Part of a small language model's weights.
Size: 14 layers, width 192, 6 heads of 32, MLP 768 tanh GELU.
Architecture: LayerNorm before each block, learned and rotary positions, no biases in attention or MLP, untied embeddings, attention and MLP in parallel.
Training: a variant of SOAP for these matrices, 4877 steps.
Each number is 200 + 40 x the weight over the matrix's rms, rounded and kept within 0 to 999. Layers, rows and columns count from 0.

# layer 8 attention value, 192x192, rms 0.0356, rows 43-65, columns 128-191
98,126,224,201,156,278,238,205,219,235,217,168,214,227,174,210,185,234,177,275,202,222,169,198,183,168,191,232,198,216,161,176,241,195,238,186,194,258,199,170,167,162,223,158,214,191,155,157,224,168,213,269,176,163,289,213,212,184,206,125,160,207,140,217
175,144,145,220,202,248,194,150,200,194,193,240,172,233,225,190,224,221,167,249,209,215,202,177,204,220,228,217,203,149,158,153,265,193,186,272,155,150,262,178,107,241,310,239,148,232,223,179,194,183,208,178,261,170,168,220,240,188,235,160,213,218,174,199
203,222,204,164,193,201,188,149,177,200,147,278,212,139,233,274,163,261,177,243,151,140,194,204,202,173,184,197,231,145,276,232,189,175,181,200,186,197,179,184,219,193,210,138,212,213,243,201,254,183,216,220,187,171,185,170,222,142,235,234,207,221,178,236
269,254,194,222,177,224,146,203,239,242,148,213,232,191,217,198,178,181,204,187,171,219,231,119,214,217,237,201,216,197,209,229,221,188,165,216,261,140,201,184,181,177,178,227,187,168,235,145,155,253,197,124,217,145,257,218,220,162,175,245,245,210,138,240
209,209,223,189,252,279,207,171,173,236,160,212,237,194,221,180,265,206,231,191,213,192,160,195,213,258,228,187,218,213,220,185,124,198,206,208,203,174,243,174,209,204,236,166,209,184,149,246,140,262,208,233,221,200,200,242,162,266,218,164,189,183,238,216
201,200,130,205,166,208,227,162,158,146,183,188,186,284,177,193,245,195,254,168,179,229,145,205,225,204,212,174,225,230,126,160,197,229,200,202,228,217,199,218,197,241,169,235,190,201,261,188,221,212,234,179,193,175,210,223,218,178,212,264,226,277,151,218
186,204,118,220,139,175,172,239,216,214,205,190,188,121,214,223,174,243,257,288,206,189,139,182,166,256,208,179,198,184,200,269,291,131,289,210,228,206,206,185,238,218,193,220,262,223,207,197,212,181,241,149,114,207,204,179,173,175,178,237,208,205,184,156
214,245,201,174,196,235,206,175,183,236,211,217,266,164,169,197,182,163,233,185,177,237,260,219,173,188,244,250,188,188,189,209,176,196,195,146,240,198,213,135,179,207,264,214,182,188,198,231,245,146,236,174,213,199,237,175,202,206,201,199,215,178,177,182
179,194,184,160,219,210,258,171,155,171,208,154,210,129,194,204,206,164,225,206,154,221,212,235,221,193,146,228,274,180,250,266,159,212,195,254,220,215,195,167,184,259,207,228,118,227,179,239,236,221,208,161,175,165,236,230,200,257,186,248,195,196,221,173
182,183,181,183,224,221,209,160,275,211,164,136,217,190,220,232,212,233,224,212,251,240,204,201,143,172,185,136,166,182,198,218,182,214,163,219,177,149,171,119,198,151,146,241,238,216,192,181,187,242,245,186,214,182,194,204,235,274,194,155,173,267,187,176
204,158,164,201,188,246,168,226,188,270,210,215,211,198,176,153,165,242,216,179,215,147,235,223,249,205,199,199,175,256,165,168,133,285,267,154,121,204,248,167,185,199,165,228,175,233,180,155,150,229,248,231,130,163,157,236,175,183,275,182,140,150,199,283
225,151,243,253,166,119,205,230,178,202,214,208,213,208,178,173,143,230,133,193,258,202,224,226,165,196,229,258,244,217,260,212,211,184,196,258,242,149,223,191,199,198,216,165,86,208,232,277,141,208,275,158,200,213,157,199,214,132,200,201,243,164,159,173
212,210,182,147,188,240,174,298,194,148,233,191,265,150,222,227,189,181,198,200,148,202,183,199,138,170,173,194,148,169,204,187,158,146,170,149,189,217,156,207,173,170,189,182,181,157,188,220,243,204,233,193,209,218,225,212,161,225,296,226,222,198,167,214
236,232,223,184,247,163,156,190,141,193,167,173,139,236,150,194,172,178,121,252,159,217,189,220,185,240,181,245,143,244,227,139,185,194,209,194,177,242,200,238,211,193,297,208,230,291,217,193,240,194,228,216,167,171,134,214,177,201,217,188,100,207,158,188
151,119,273,135,147,207,188,230,185,212,167,161,163,214,280,165,250,214,242,210,148,184,216,215,235,177,257,158,181,157,251,217,215,229,178,161,256,177,248,196,287,220,194,256,232,187,291,216,217,177,166,257,228,160,124,153,164,192,294,189,163,159,195,188
199,234,126,165,222,182,213,175,187,171,203,169,179,159,184,154,115,203,164,246,124,251,268,142,163,173,217,212,209,239,222,232,217,107,183,244,164,236,175,207,241,180,205,208,196,260,204,166,178,197,216,148,187,215,255,171,198,192,229,173,214,194,204,194
208,219,140,257,234,163,240,165,159,230,209,196,165,199,140,172,190,199,169,233,177,204,141,193,198,164,167,157,233,92,252,182,233,173,207,230,243,173,203,223,203,199,231,293,192,187,185,207,211,172,238,215,98,204,171,178,198,237,186,183,219,160,147,255
117,204,178,234,173,260,294,182,174,142,263,167,219,213,237,286,196,222,206,214,232,187,183,232,186,171,214,136,171,226,285,213,129,174,220,179,202,226,165,225,188,150,163,230,233,172,187,187,232,230,189,165,173,226,216,159,186,267,292,218,213,181,234,225
233,138,238,215,241,182,192,162,227,176,250,209,161,238,249,212,227,285,190,232,165,227,170,149,197,248,177,260,177,205,235,117,215,193,194,202,221,165,153,153,236,232,232,134,192,166,174,204,128,223,228,188,173,181,203,275,204,206,238,209,166,199,206,174
268,217,236,215,183,209,233,196,234,206,218,180,178,251,224,250,167,201,145,230,147,168,240,172,161,227,233,195,251,196,223,164,154,179,141,277,211,228,148,250,301,218,298,222,182,223,218,217,202,263,196,228,266,185,147,230,165,214,258,118,204,169,207,267
245,228,176,166,160,190,205,220,224,213,248,162,132,236,235,129,206,126,205,208,160,243,200,219,182,241,203,207,164,183,204,228,234,192,159,224,190,195,219,194,247,240,236,208,154,196,169,164,242,196,232,206,213,217,205,234,217,162,232,218,171,205,120,259
220,239,150,197,258,151,239,164,251,199,189,212,170,178,169,194,191,184,179,176,224,192,262,244,169,230,241,185,221,247,174,244,236,212,214,219,167,146,172,209,209,230,170,163,160,232,172,175,200,203,209,170,222,140,180,242,173,147,254,181,206,203,182,172
150,217,174,243,176,221,241,172,242,162,240,160,223,244,202,254,117,196,199,168,176,209,178,120,153,234,188,232,192,187,255,184,225,217,184,210,223,167,216,178,224,208,248,260,209,166,217,194,173,217,267,241,141,151,192,167,213,148,226,211,209,181,186,235
# layer 8 attention output (transposed), 192x192, rms 0.044, rows 43-64, columns 128-191
185,238,207,246,200,203,196,260,100,178,162,237,218,229,153,229,135,124,226,206,240,171,237,137,231,185,221,160,242,206,222,225,265,266,176,246,168,214,199,188,210,185,224,222,162,234,242,221,161,238,167,220,229,155,169,183,230,171,192,249,249,191,216,168
191,198,240,191,242,141,200,186,256,158,221,203,219,164,222,186,162,221,177,203,231,195,284,314,178,237,238,180,192,237,252,186,190,287,213,200,175,240,238,254,185,158,173,168,231,187,208,191,257,200,144,185,192,206,269,165,219,206,241,247,175,153,249,221
140,200,179,240,194,216,169,197,157,198,223,189,238,182,165,141,221,197,180,231,171,263,196,209,118,215,161,258,188,161,181,103,240,161,122,120,205,215,225,176,198,210,137,224,198,158,215,201,199,209,182,158,202,177,153,165,250,222,227,177,172,171,211,180
171,204,138,220,219,172,213,150,182,177,271,204,171,198,195,203,218,220,234,196,251,267,136,181,178,169,149,124,206,246,195,232,247,230,214,191,209,215,234,124,214,242,254,227,199,190,177,163,233,151,175,226,174,175,212,157,201,169,210,170,182,177,139,187
236,187,241,224,194,182,219,145,246,138,197,171,176,222,219,211,195,238,216,208,161,179,168,202,136,193,211,198,240,180,187,183,186,219,136,197,152,192,237,189,200,156,198,183,173,192,170,184,177,281,171,218,176,241,258,203,195,189,179,151,327,197,213,151
189,221,202,227,211,196,146,210,240,199,196,240,220,211,192,194,185,166,159,188,239,215,164,209,155,149,183,218,236,224,227,202,221,170,214,192,238,194,204,181,178,177,166,202,188,197,244,204,155,167,204,197,155,173,181,164,182,188,247,187,250,227,161,212
148,176,180,144,184,143,227,191,193,196,193,256,153,180,171,188,171,136,233,147,171,232,184,178,220,248,215,231,182,199,225,177,174,198,192,199,218,203,242,140,194,264,202,239,196,211,199,221,216,188,247,242,153,186,176,209,192,236,242,176,243,191,173,210
219,184,253,251,219,225,257,150,181,253,217,220,204,228,198,169,185,214,233,249,191,245,259,211,176,169,227,191,219,222,188,184,190,215,248,220,190,263,175,194,235,145,163,214,203,163,148,225,233,236,206,221,180,164,251,257,226,230,256,251,193,218,134,181
207,243,161,245,190,155,152,179,247,280,191,208,214,203,256,226,157,211,177,248,186,194,131,236,132,177,214,149,188,222,111,229,209,233,205,132,146,231,199,258,179,217,140,145,216,197,193,166,196,243,130,237,213,151,235,236,238,241,226,176,192,143,144,234
235,170,166,246,213,258,158,247,205,154,203,298,177,227,129,168,177,202,221,204,192,233,173,165,177,176,158,262,223,229,183,181,203,187,167,216,214,176,160,192,233,211,169,242,230,256,188,206,221,214,161,220,205,268,236,196,194,196,246,221,186,144,181,195
184,200,179,212,203,235,188,262,195,205,189,168,151,184,159,224,159,169,171,264,125,223,191,200,201,198,195,216,238,209,214,216,230,217,216,214,245,140,167,152,212,207,152,150,134,212,199,225,189,182,146,158,175,148,213,109,285,234,188,142,279,215,190,260
196,173,213,134,230,217,243,249,133,253,193,224,196,275,259,178,181,209,151,214,159,186,245,201,276,235,236,176,263,177,206,205,214,204,223,208,176,179,258,224,195,181,131,222,180,109,225,169,206,164,235,189,156,247,183,203,268,211,206,159,201,230,164,152
158,166,194,247,198,132,192,170,163,235,203,238,223,133,204,162,184,218,210,217,167,220,175,220,230,194,175,148,181,212,214,198,268,137,222,196,204,166,165,199,200,250,200,229,168,215,170,183,113,199,190,182,203,176,248,217,157,222,215,219,248,177,219,156
164,150,179,303,158,181,207,197,254,194,134,246,215,257,194,151,218,197,172,230,269,151,177,222,179,178,255,200,171,229,163,165,201,168,143,206,192,167,134,163,240,148,185,229,162,214,136,221,228,187,197,220,227,145,200,240,244,146,234,312,226,155,194,235
163,196,194,178,271,191,149,166,118,188,231,162,156,192,147,233,187,118,126,204,205,205,190,225,184,215,208,184,216,286,153,149,252,143,238,223,188,227,215,142,188,194,145,187,148,185,207,166,244,176,203,210,146,164,132,121,278,218,225,175,224,183,189,277
223,134,199,202,190,187,213,268,200,216,235,249,223,204,197,208,191,213,178,160,238,268,249,229,140,178,207,179,187,194,207,159,162,195,165,250,171,164,183,170,220,224,244,191,234,186,204,173,236,184,143,210,213,161,176,186,167,190,213,223,162,173,220,176
204,211,212,223,245,252,117,204,258,196,174,265,223,226,235,234,219,170,199,217,226,231,105,187,172,211,187,270,255,244,149,175,236,170,253,177,193,172,208,144,216,213,220,163,239,214,206,190,140,232,191,171,177,197,207,200,217,168,294,222,150,216,163,201
210,207,200,317,182,152,174,171,216,233,213,231,229,149,199,172,165,210,225,152,192,238,225,175,167,212,187,226,151,163,179,278,202,243,168,213,191,186,211,211,242,242,144,191,215,256,137,199,187,161,167,255,215,239,231,176,263,202,196,188,220,216,250,151
117,174,201,165,229,238,224,194,125,139,207,204,213,170,213,192,156,214,201,203,242,256,226,124,219,179,153,172,268,228,228,232,173,191,131,158,230,224,121,169,162,158,259,214,201,172,227,167,210,229,195,194,149,231,244,214,183,148,157,184,257,148,192,221
229,184,154,204,210,166,183,191,189,175,175,194,289,149,182,147,242,185,174,234,185,262,197,145,214,235,212,151,193,181,223,157,238,178,255,152,215,137,185,168,124,166,158,209,195,205,160,144,186,198,228,222,177,258,141,107,135,133,174,174,152,212,243,232
193,174,212,245,245,181,182,197,257,197,193,225,194,206,157,199,231,168,200,258,203,171,227,213,181,212,260,154,183,176,223,175,227,262,227,198,264,176,201,161,243,191,163,208,217,189,168,199,144,209,170,223,187,218,226,159,223,233,214,190,227,236,202,205
211,179,203,198,180,188,214,158,179,244,201,149,222,236,258,205,189,246,231,194,184,213,239,132,188,222,239,292,156,197,164,194,163,241,205,230,212,149,268,251,203,186,195,206,225,199,185,223,221,164,185,190,138,198,216,198,194,254,173,253,136,187,265,228
# layer 8 attention query, 192x192, rms 0.0357, rows 64-95, columns 128-191
189,185,221,207,261,209,233,216,195,238,210,227,166,200,195,245,247,165,180,215,227,254,196,213,200,196,253,136,264,147,231,177,231,228,227,211,151,215,203,183,211,222,180,234,177,180,181,206,147,204,154,185,175,126,198,206,222,196,217,199,227,235,191,222
146,216,193,214,182,197,157,199,217,278,247,223,232,226,118,192,263,174,228,268,216,270,191,200,209,183,176,150,257,184,228,217,251,225,227,197,215,161,212,197,170,185,229,179,199,225,249,198,233,164,142,219,146,220,112,205,171,225,179,224,193,240,180,163
156,165,252,186,192,245,193,175,173,211,181,227,196,175,218,196,219,186,199,254,154,188,231,164,222,178,227,185,229,210,183,222,220,196,215,270,330,194,140,206,189,139,192,208,238,178,138,160,224,182,207,226,222,224,224,178,273,173,256,160,205,226,212,170
196,215,238,142,208,234,232,234,169,221,243,235,216,245,220,256,202,194,181,180,232,220,203,198,217,170,178,193,234,214,149,160,254,162,224,223,161,147,248,199,134,188,171,213,187,257,135,192,248,156,170,207,182,185,173,168,147,145,191,204,165,187,238,145
190,247,205,196,194,194,174,180,178,209,248,245,235,166,178,178,181,196,210,244,239,173,164,216,237,226,204,179,298,222,216,166,227,213,178,239,158,213,186,130,203,233,225,200,198,208,149,168,203,128,152,202,240,192,271,183,261,217,194,200,190,173,209,236
182,199,184,267,148,207,169,216,170,184,194,265,184,192,174,203,262,162,193,199,202,249,233,132,230,197,184,150,248,237,176,171,156,331,193,228,249,182,266,161,249,239,164,212,96,260,192,212,199,181,203,243,164,233,172,163,249,214,224,166,148,274,190,254
139,193,155,211,214,221,211,248,193,243,215,263,193,210,137,192,165,171,189,205,215,187,146,204,249,185,288,170,225,244,188,271,189,196,184,226,240,138,221,229,166,152,267,173,188,176,199,282,203,158,247,147,191,195,257,219,223,208,267,205,228,222,151,167
193,193,176,179,201,185,216,203,196,210,153,134,220,145,228,217,228,214,201,192,268,182,232,153,299,222,138,200,139,158,125,193,170,139,167,238,152,214,153,145,149,163,212,211,201,187,210,212,214,238,211,272,291,198,150,236,100,284,94,232,147,196,239,151
202,247,180,185,243,204,184,242,192,241,232,116,190,228,214,199,191,185,143,210,211,172,162,262,221,203,201,168,202,179,196,274,168,203,218,167,225,182,213,239,253,245,163,271,218,229,125,133,178,209,155,173,130,199,192,204,230,153,235,257,137,178,174,266
165,194,213,230,158,195,149,118,143,281,188,324,229,153,170,159,187,232,234,140,219,146,253,233,161,235,191,204,186,263,254,203,131,140,130,223,210,192,237,170,169,163,261,238,142,194,193,154,187,120,173,140,108,179,244,223,158,140,286,194,165,128,227,228
252,198,195,186,269,196,229,205,208,176,199,190,247,193,195,235,232,143,201,230,133,197,186,218,223,155,238,222,178,178,239,142,189,226,208,219,226,196,183,251,227,142,151,168,278,190,188,236,184,239,185,172,151,202,165,175,188,200,232,164,190,170,238,253
141,165,232,196,285,213,217,174,211,180,208,238,231,194,191,232,187,221,259,191,175,225,172,256,251,183,144,148,349,179,189,212,157,118,136,241,162,207,141,211,147,260,227,260,202,219,189,269,141,187,244,226,170,181,246,149,171,197,170,164,286,164,190,167
228,211,316,82,202,174,188,188,189,193,147,193,232,207,169,193,242,176,244,168,275,217,163,236,204,215,176,227,170,226,279,254,244,257,209,179,232,216,156,201,117,208,173,185,222,165,243,221,186,250,204,204,155,227,282,223,250,153,230,240,160,210,217,216
188,207,210,244,165,215,220,182,195,181,203,173,231,188,212,221,257,270,287,148,187,240,168,209,230,168,215,154,134,159,230,225,152,209,285,204,165,177,200,223,147,210,223,239,153,161,184,193,235,160,194,210,179,135,251,197,193,144,274,58,243,241,240,282
210,125,256,219,168,229,247,255,195,164,100,228,239,191,137,224,215,256,176,272,217,289,209,253,191,225,149,199,178,130,230,190,212,215,201,177,195,203,197,209,164,170,217,179,148,169,219,144,214,223,154,179,170,240,194,165,163,234,147,181,265,203,157,225
198,189,205,157,188,238,140,176,188,237,204,191,169,245,165,227,209,258,232,157,164,220,198,224,131,128,139,239,237,130,162,128,244,203,185,131,125,141,171,224,127,210,178,186,199,192,228,241,143,232,237,205,231,181,196,180,283,144,223,187,155,203,168,142
157,221,217,122,206,244,264,154,217,137,240,256,264,278,228,148,153,219,198,177,268,214,172,258,150,168,216,192,215,130,192,201,118,143,182,243,180,183,200,205,205,236,245,227,172,267,195,166,194,193,249,176,176,227,192,160,186,145,175,203,196,248,153,171
171,158,229,260,151,172,183,204,216,204,225,224,161,189,246,176,264,166,154,275,161,189,142,222,184,217,269,217,172,176,184,195,158,253,179,204,218,210,194,171,212,210,153,179,190,158,254,207,225,134,192,219,240,195,211,165,203,287,151,197,168,279,149,163
224,182,242,276,207,273,137,230,136,189,230,230,202,229,232,163,156,205,244,224,283,214,247,78,99,227,210,204,190,209,127,180,199,211,245,211,220,245,237,175,270,221,204,195,139,155,241,160,280,145,174,205,210,203,245,248,172,196,225,171,199,252,225,198
166,213,119,197,173,189,164,153,129,186,217,182,241,208,222,254,153,148,136,266,106,203,139,189,145,179,182,168,206,217,194,199,184,204,183,183,179,209,178,217,210,273,186,223,181,199,221,199,170,205,232,84,301,194,202,172,217,162,249,220,242,226,196,195
187,203,258,96,158,236,183,225,251,198,171,204,224,180,188,183,159,188,255,217,156,252,217,147,293,228,224,211,211,245,241,216,213,186,236,231,193,166,212,208,161,187,213,248,139,265,236,162,235,164,299,237,158,167,226,216,206,156,183,154,255,175,232,239
187,119,104,146,201,184,232,211,162,213,225,200,246,227,267,205,234,203,214,196,267,220,179,248,239,210,190,181,254,146,220,200,197,92,146,231,153,207,205,231,205,196,179,239,148,265,240,208,202,132,196,261,169,203,224,189,222,192,231,186,229,193,202,131
169,253,158,233,111,224,182,246,166,158,254,179,203,190,181,164,157,234,131,108,197,247,263,176,191,192,214,137,196,141,243,143,166,183,226,189,232,198,175,162,213,192,186,231,212,219,158,160,157,244,176,290,126,240,280,257,140,153,147,190,295,282,178,221
223,209,285,176,129,234,163,139,239,106,231,163,166,221,181,184,208,201,148,174,167,226,234,126,174,226,266,221,179,231,216,166,211,184,154,229,222,262,243,247,212,236,143,241,212,249,253,168,126,201,226,128,173,165,186,283,216,210,211,209,149,209,224,210
159,244,156,210,108,172,294,209,169,190,153,180,235,170,159,170,205,237,251,214,239,209,162,270,227,155,206,181,220,198,210,155,202,157,284,199,90,264,230,49,204,190,174,234,141,145,180,216,177,275,205,156,254,192,229,206,158,135,243,278,157,143,155,191
149,174,194,252,232,206,250,192,199,254,249,239,93,251,216,194,239,164,254,227,201,226,195,129,173,182,177,223,265,212,239,159,222,201,216,219,275,196,296,240,196,169,244,140,178,190,140,244,198,223,230,101,222,220,226,200,129,176,219,201,200,202,181,127
219,166,168,133,240,249,224,183,183,229,181,186,220,226,221,179,166,223,192,228,163,220,224,118,236,204,228,180,217,149,265,230,202,191,211,195,279,182,227,153,271,186,234,221,226,162,196,240,199,178,182,228,245,152,250,219,215,225,179,170,229,151,176,150
126,216,185,195,227,235,256,209,152,201,256,232,195,159,227,208,199,179,149,246,237,164,88,209,216,170,222,169,292,223,240,191,223,210,203,181,209,231,173,168,228,163,227,193,178,187,271,209,204,204,214,159,198,228,191,143,143,209,228,201,214,138,105,189
208,190,191,277,147,173,185,230,152,240,165,201,210,271,248,202,188,219,243,172,186,276,138,193,192,157,250,198,178,185,231,223,166,187,246,259,183,212,175,195,223,254,262,230,186,165,243,134,187,237,235,239,282,224,115,218,200,147,251,213,178,172,162,191
212,162,183,165,226,191,199,159,170,169,196,179,139,258,243,188,271,165,255,145,170,135,265,205,217,189,176,194,195,97,227,263,198,133,195,140,250,224,176,208,183,188,227,127,182,250,241,255,213,220,180,150,225,135,150,203,273,247,209,216,208,158,238,196
141,176,241,167,191,253,139,282,246,229,141,166,246,240,214,129,161,171,196,229,201,256,217,204,210,163,201,244,152,156,232,191,149,151,278,239,180,179,163,201,226,203,188,220,192,190,166,173,238,112,65,201,251,257,201,238,189,207,206,202,187,158,204,207
252,259,155,237,214,216,243,229,177,168,255,188,221,198,170,166,195,201,196,217,128,178,238,232,159,198,128,248,215,203,151,246,223,217,211,164,148,245,225,254,217,210,185,167,196,252,178,244,226,240,198,251,169,219,197,252,165,192,245,179,201,175,151,173
# layer 8 attention key, 192x192, rms 0.0354, rows 64-95, columns 128-191
240,167,190,181,207,219,110,196,151,203,230,217,207,163,206,227,203,208,168,180,256,163,256,134,176,209,236,235,253,191,152,194,189,203,178,155,230,204,247,181,191,190,237,196,184,207,198,181,105,271,229,223,214,200,211,221,200,185,166,236,210,208,180,165
245,174,253,224,207,186,222,142,194,168,167,144,184,177,247,244,157,177,198,203,197,210,154,163,152,226,210,254,208,243,253,164,198,248,218,160,195,237,252,210,218,170,247,133,258,211,226,170,165,255,206,206,142,186,167,208,195,184,188,169,208,148,220,214
232,171,205,170,122,158,296,175,210,253,237,196,170,154,212,201,180,234,216,177,219,177,207,213,205,171,180,197,198,172,183,198,198,208,178,133,170,196,217,192,177,147,200,203,182,139,173,169,175,165,184,191,251,245,194,246,234,269,221,193,213,252,180,229
226,161,198,198,288,251,217,224,184,213,178,211,175,227,186,170,212,219,239,231,244,217,174,244,212,233,149,179,203,159,263,184,219,185,209,188,206,203,194,173,207,221,225,196,161,180,194,264,171,159,198,189,188,219,234,256,152,144,193,296,206,186,126,202
193,198,201,181,247,217,246,167,270,192,191,144,148,262,194,278,170,171,214,208,225,225,168,182,222,160,196,260,200,253,224,187,175,217,150,181,199,188,114,209,253,221,228,231,154,154,201,185,207,173,142,122,213,233,217,194,199,151,214,270,201,187,180,204
174,225,220,163,248,245,194,158,213,183,221,247,164,180,167,181,251,153,173,229,157,144,202,293,205,167,129,98,193,176,220,161,186,273,184,188,266,164,208,182,161,280,160,166,173,206,224,217,201,224,247,247,228,243,182,188,221,161,138,131,214,196,210,213
193,181,244,194,223,192,262,157,190,192,186,172,233,193,82,167,183,171,263,211,216,186,226,264,189,198,243,196,182,136,169,239,151,148,279,234,169,182,182,245,144,184,137,182,217,150,199,182,276,179,128,269,261,213,246,215,115,174,194,177,228,262,162,179
178,220,208,115,131,201,151,184,236,182,180,170,151,172,187,230,132,228,256,182,200,229,217,97,216,222,237,206,138,187,130,129,171,196,223,150,157,220,234,187,223,211,188,224,158,186,199,171,222,238,258,201,180,264,217,214,141,265,197,212,167,264,183,173
250,191,186,146,305,223,259,183,206,203,208,199,155,161,221,255,203,257,220,193,220,186,185,248,190,140,162,275,293,217,255,196,267,221,166,185,192,213,183,208,212,223,195,218,147,206,151,236,243,274,216,185,164,185,182,169,277,140,195,220,179,208,234,220
177,206,239,170,169,196,208,201,203,202,256,195,234,209,148,171,146,176,303,262,197,142,187,225,200,197,226,179,236,187,298,165,250,237,212,227,198,236,141,163,145,284,229,271,265,191,269,174,222,301,212,219,259,354,156,156,241,131,151,181,228,205,229,201
245,171,287,221,178,170,156,265,163,239,164,181,234,238,184,223,245,223,151,186,281,186,175,228,178,218,217,202,167,207,119,239,266,194,179,184,217,176,187,200,192,211,162,193,208,204,227,242,199,151,155,224,203,184,268,186,183,206,197,287,175,173,240,141
260,197,206,152,218,132,195,199,171,128,189,185,135,234,209,203,225,217,235,200,206,188,236,179,188,154,198,144,188,226,210,194,160,134,201,238,96,141,203,220,174,204,214,223,242,231,180,273,192,225,230,239,247,233,281,254,140,190,223,211,183,235,224,219
270,241,239,145,195,179,229,180,124,170,219,181,162,134,248,238,247,201,149,191,218,265,152,249,166,193,172,277,205,143,226,220,153,172,131,240,162,225,235,226,155,138,243,220,199,109,209,117,188,195,201,219,224,130,210,238,216,131,169,313,188,233,158,194
194,156,182,183,194,199,177,207,196,199,246,270,263,187,190,202,185,220,188,201,241,232,176,206,231,182,219,213,132,216,215,194,297,228,165,208,176,185,169,267,215,240,172,215,222,232,309,223,133,200,236,252,174,182,187,213,239,216,168,165,159,153,193,230
220,176,211,228,233,132,182,187,147,210,257,83,150,197,142,235,205,118,187,222,252,275,146,230,204,241,203,250,104,183,148,195,173,245,182,172,187,282,251,233,202,124,175,151,210,266,178,214,164,183,171,183,187,168,155,229,211,238,103,220,177,140,156,168
200,227,167,247,273,227,238,164,213,129,204,194,258,160,109,177,122,159,137,244,252,191,141,193,193,231,161,202,158,180,239,191,191,173,124,258,152,149,184,249,218,177,212,138,278,197,225,230,134,226,214,159,165,156,133,228,224,228,213,260,198,193,266,212
197,161,263,166,201,236,181,202,262,137,174,232,203,230,249,165,246,207,237,219,195,220,119,181,238,167,112,207,215,156,200,210,197,211,142,254,159,187,190,204,149,199,194,189,257,236,150,169,252,246,174,162,187,161,256,181,173,164,170,243,204,132,199,167
95,207,233,167,232,185,183,157,208,196,200,179,128,232,251,226,184,207,239,166,111,178,199,239,176,241,183,112,161,232,130,140,140,231,155,191,189,256,151,254,259,159,134,130,218,294,171,122,224,151,272,180,177,158,185,162,185,247,266,201,190,235,182,220
172,176,190,235,212,200,131,160,167,296,212,142,296,121,231,244,175,125,222,262,199,215,158,189,174,250,189,212,253,137,253,240,215,197,132,170,218,231,189,199,195,170,133,104,232,229,155,168,174,244,256,183,181,278,218,254,187,178,225,159,165,205,156,171
221,233,221,232,254,251,141,149,191,155,142,243,174,163,245,155,187,294,126,172,264,185,221,247,193,186,242,175,202,163,210,168,226,180,197,203,217,175,236,229,186,129,198,194,179,126,179,180,137,170,253,222,156,212,282,191,155,243,249,158,186,173,193,172
165,198,241,129,153,244,218,288,184,161,119,211,147,135,198,206,278,216,168,156,215,199,201,181,229,210,134,133,206,237,302,232,254,158,107,195,274,215,190,205,157,199,238,153,139,131,292,258,181,240,110,266,191,208,169,211,192,213,235,199,239,205,188,231
197,214,212,98,234,234,178,225,222,165,128,247,186,227,175,223,229,228,250,173,236,181,239,146,222,190,207,158,224,216,251,232,159,169,252,242,94,146,225,212,197,246,230,206,196,266,181,171,220,221,145,184,155,226,263,258,178,167,191,213,185,169,231,198
117,188,222,250,211,212,181,213,208,182,219,251,146,195,168,173,258,188,190,180,211,234,199,218,179,189,194,192,227,254,164,257,135,193,220,196,176,240,121,140,218,196,171,190,202,260,197,259,170,224,276,200,181,179,211,230,162,229,244,233,306,193,205,261
231,189,188,213,185,241,168,186,296,233,294,237,161,192,279,221,183,211,125,211,124,173,215,169,277,201,157,198,221,246,255,189,156,216,253,218,157,222,191,224,147,212,200,176,147,189,188,218,202,197,215,179,204,195,211,74,210,171,242,172,234,253,198,271
203,211,208,162,147,198,186,228,232,208,227,188,189,208,155,128,159,216,191,234,181,268,258,202,233,214,222,171,142,223,158,225,183,180,229,295,267,258,182,183,196,281,171,134,109,190,217,233,206,198,184,166,168,221,169,220,216,179,157,111,221,202,238,206
198,189,259,247,225,120,142,195,159,173,210,179,258,182,161,212,215,170,234,214,162,147,192,202,198,183,227,211,172,192,178,302,217,162,242,288,206,115,184,223,159,254,246,164,156,167,192,196,228,236,232,181,232,260,160,220,206,226,151,217,208,244,289,174
167,202,190,203,187,220,177,237,194,183,228,197,147,194,238,92,183,219,278,250,174,182,208,189,206,209,158,192,175,138,160,232,254,175,222,250,194,233,220,179,183,164,190,114,151,225,200,205,238,100,174,201,256,276,222,127,153,251,211,153,235,242,176,231
188,220,213,157,192,206,228,137,208,285,224,218,179,164,204,121,224,196,253,195,207,216,177,270,167,159,209,173,179,198,181,247,196,207,172,199,86,174,198,225,251,242,153,142,212,300,193,232,220,159,162,173,158,183,204,149,139,182,197,234,187,223,207,123
287,153,225,203,231,190,161,168,147,250,175,169,272,157,172,193,182,221,145,212,260,281,189,207,188,235,163,181,211,227,183,221,251,184,227,205,238,293,181,161,249,222,229,148,254,273,233,269,204,284,143,256,136,136,161,220,155,178,229,164,83,223,210,149
315,143,184,120,231,195,244,185,225,191,245,150,261,254,181,226,197,207,224,155,217,191,217,264,224,126,162,197,206,219,169,282,177,198,199,201,197,149,152,112,233,194,244,189,194,161,256,188,217,202,159,213,239,204,150,201,219,213,254,289,187,207,138,226
178,204,176,179,238,255,210,261,157,238,200,211,201,196,182,182,228,159,186,217,254,227,234,177,226,208,180,241,170,185,168,207,211,178,176,235,173,284,166,222,212,195,178,209,179,246,165,239,201,177,157,146,195,259,243,206,217,228,229,169,63,208,206,149
242,186,200,196,219,255,166,193,220,270,242,201,238,194,147,255,223,186,185,106,116,193,231,157,184,156,236,272,156,230,198,215,212,207,184,134,191,198,222,241,191,159,169,118,244,235,217,225,222,200,226,206,165,232,151,252,137,217,226,173,197,221,155,221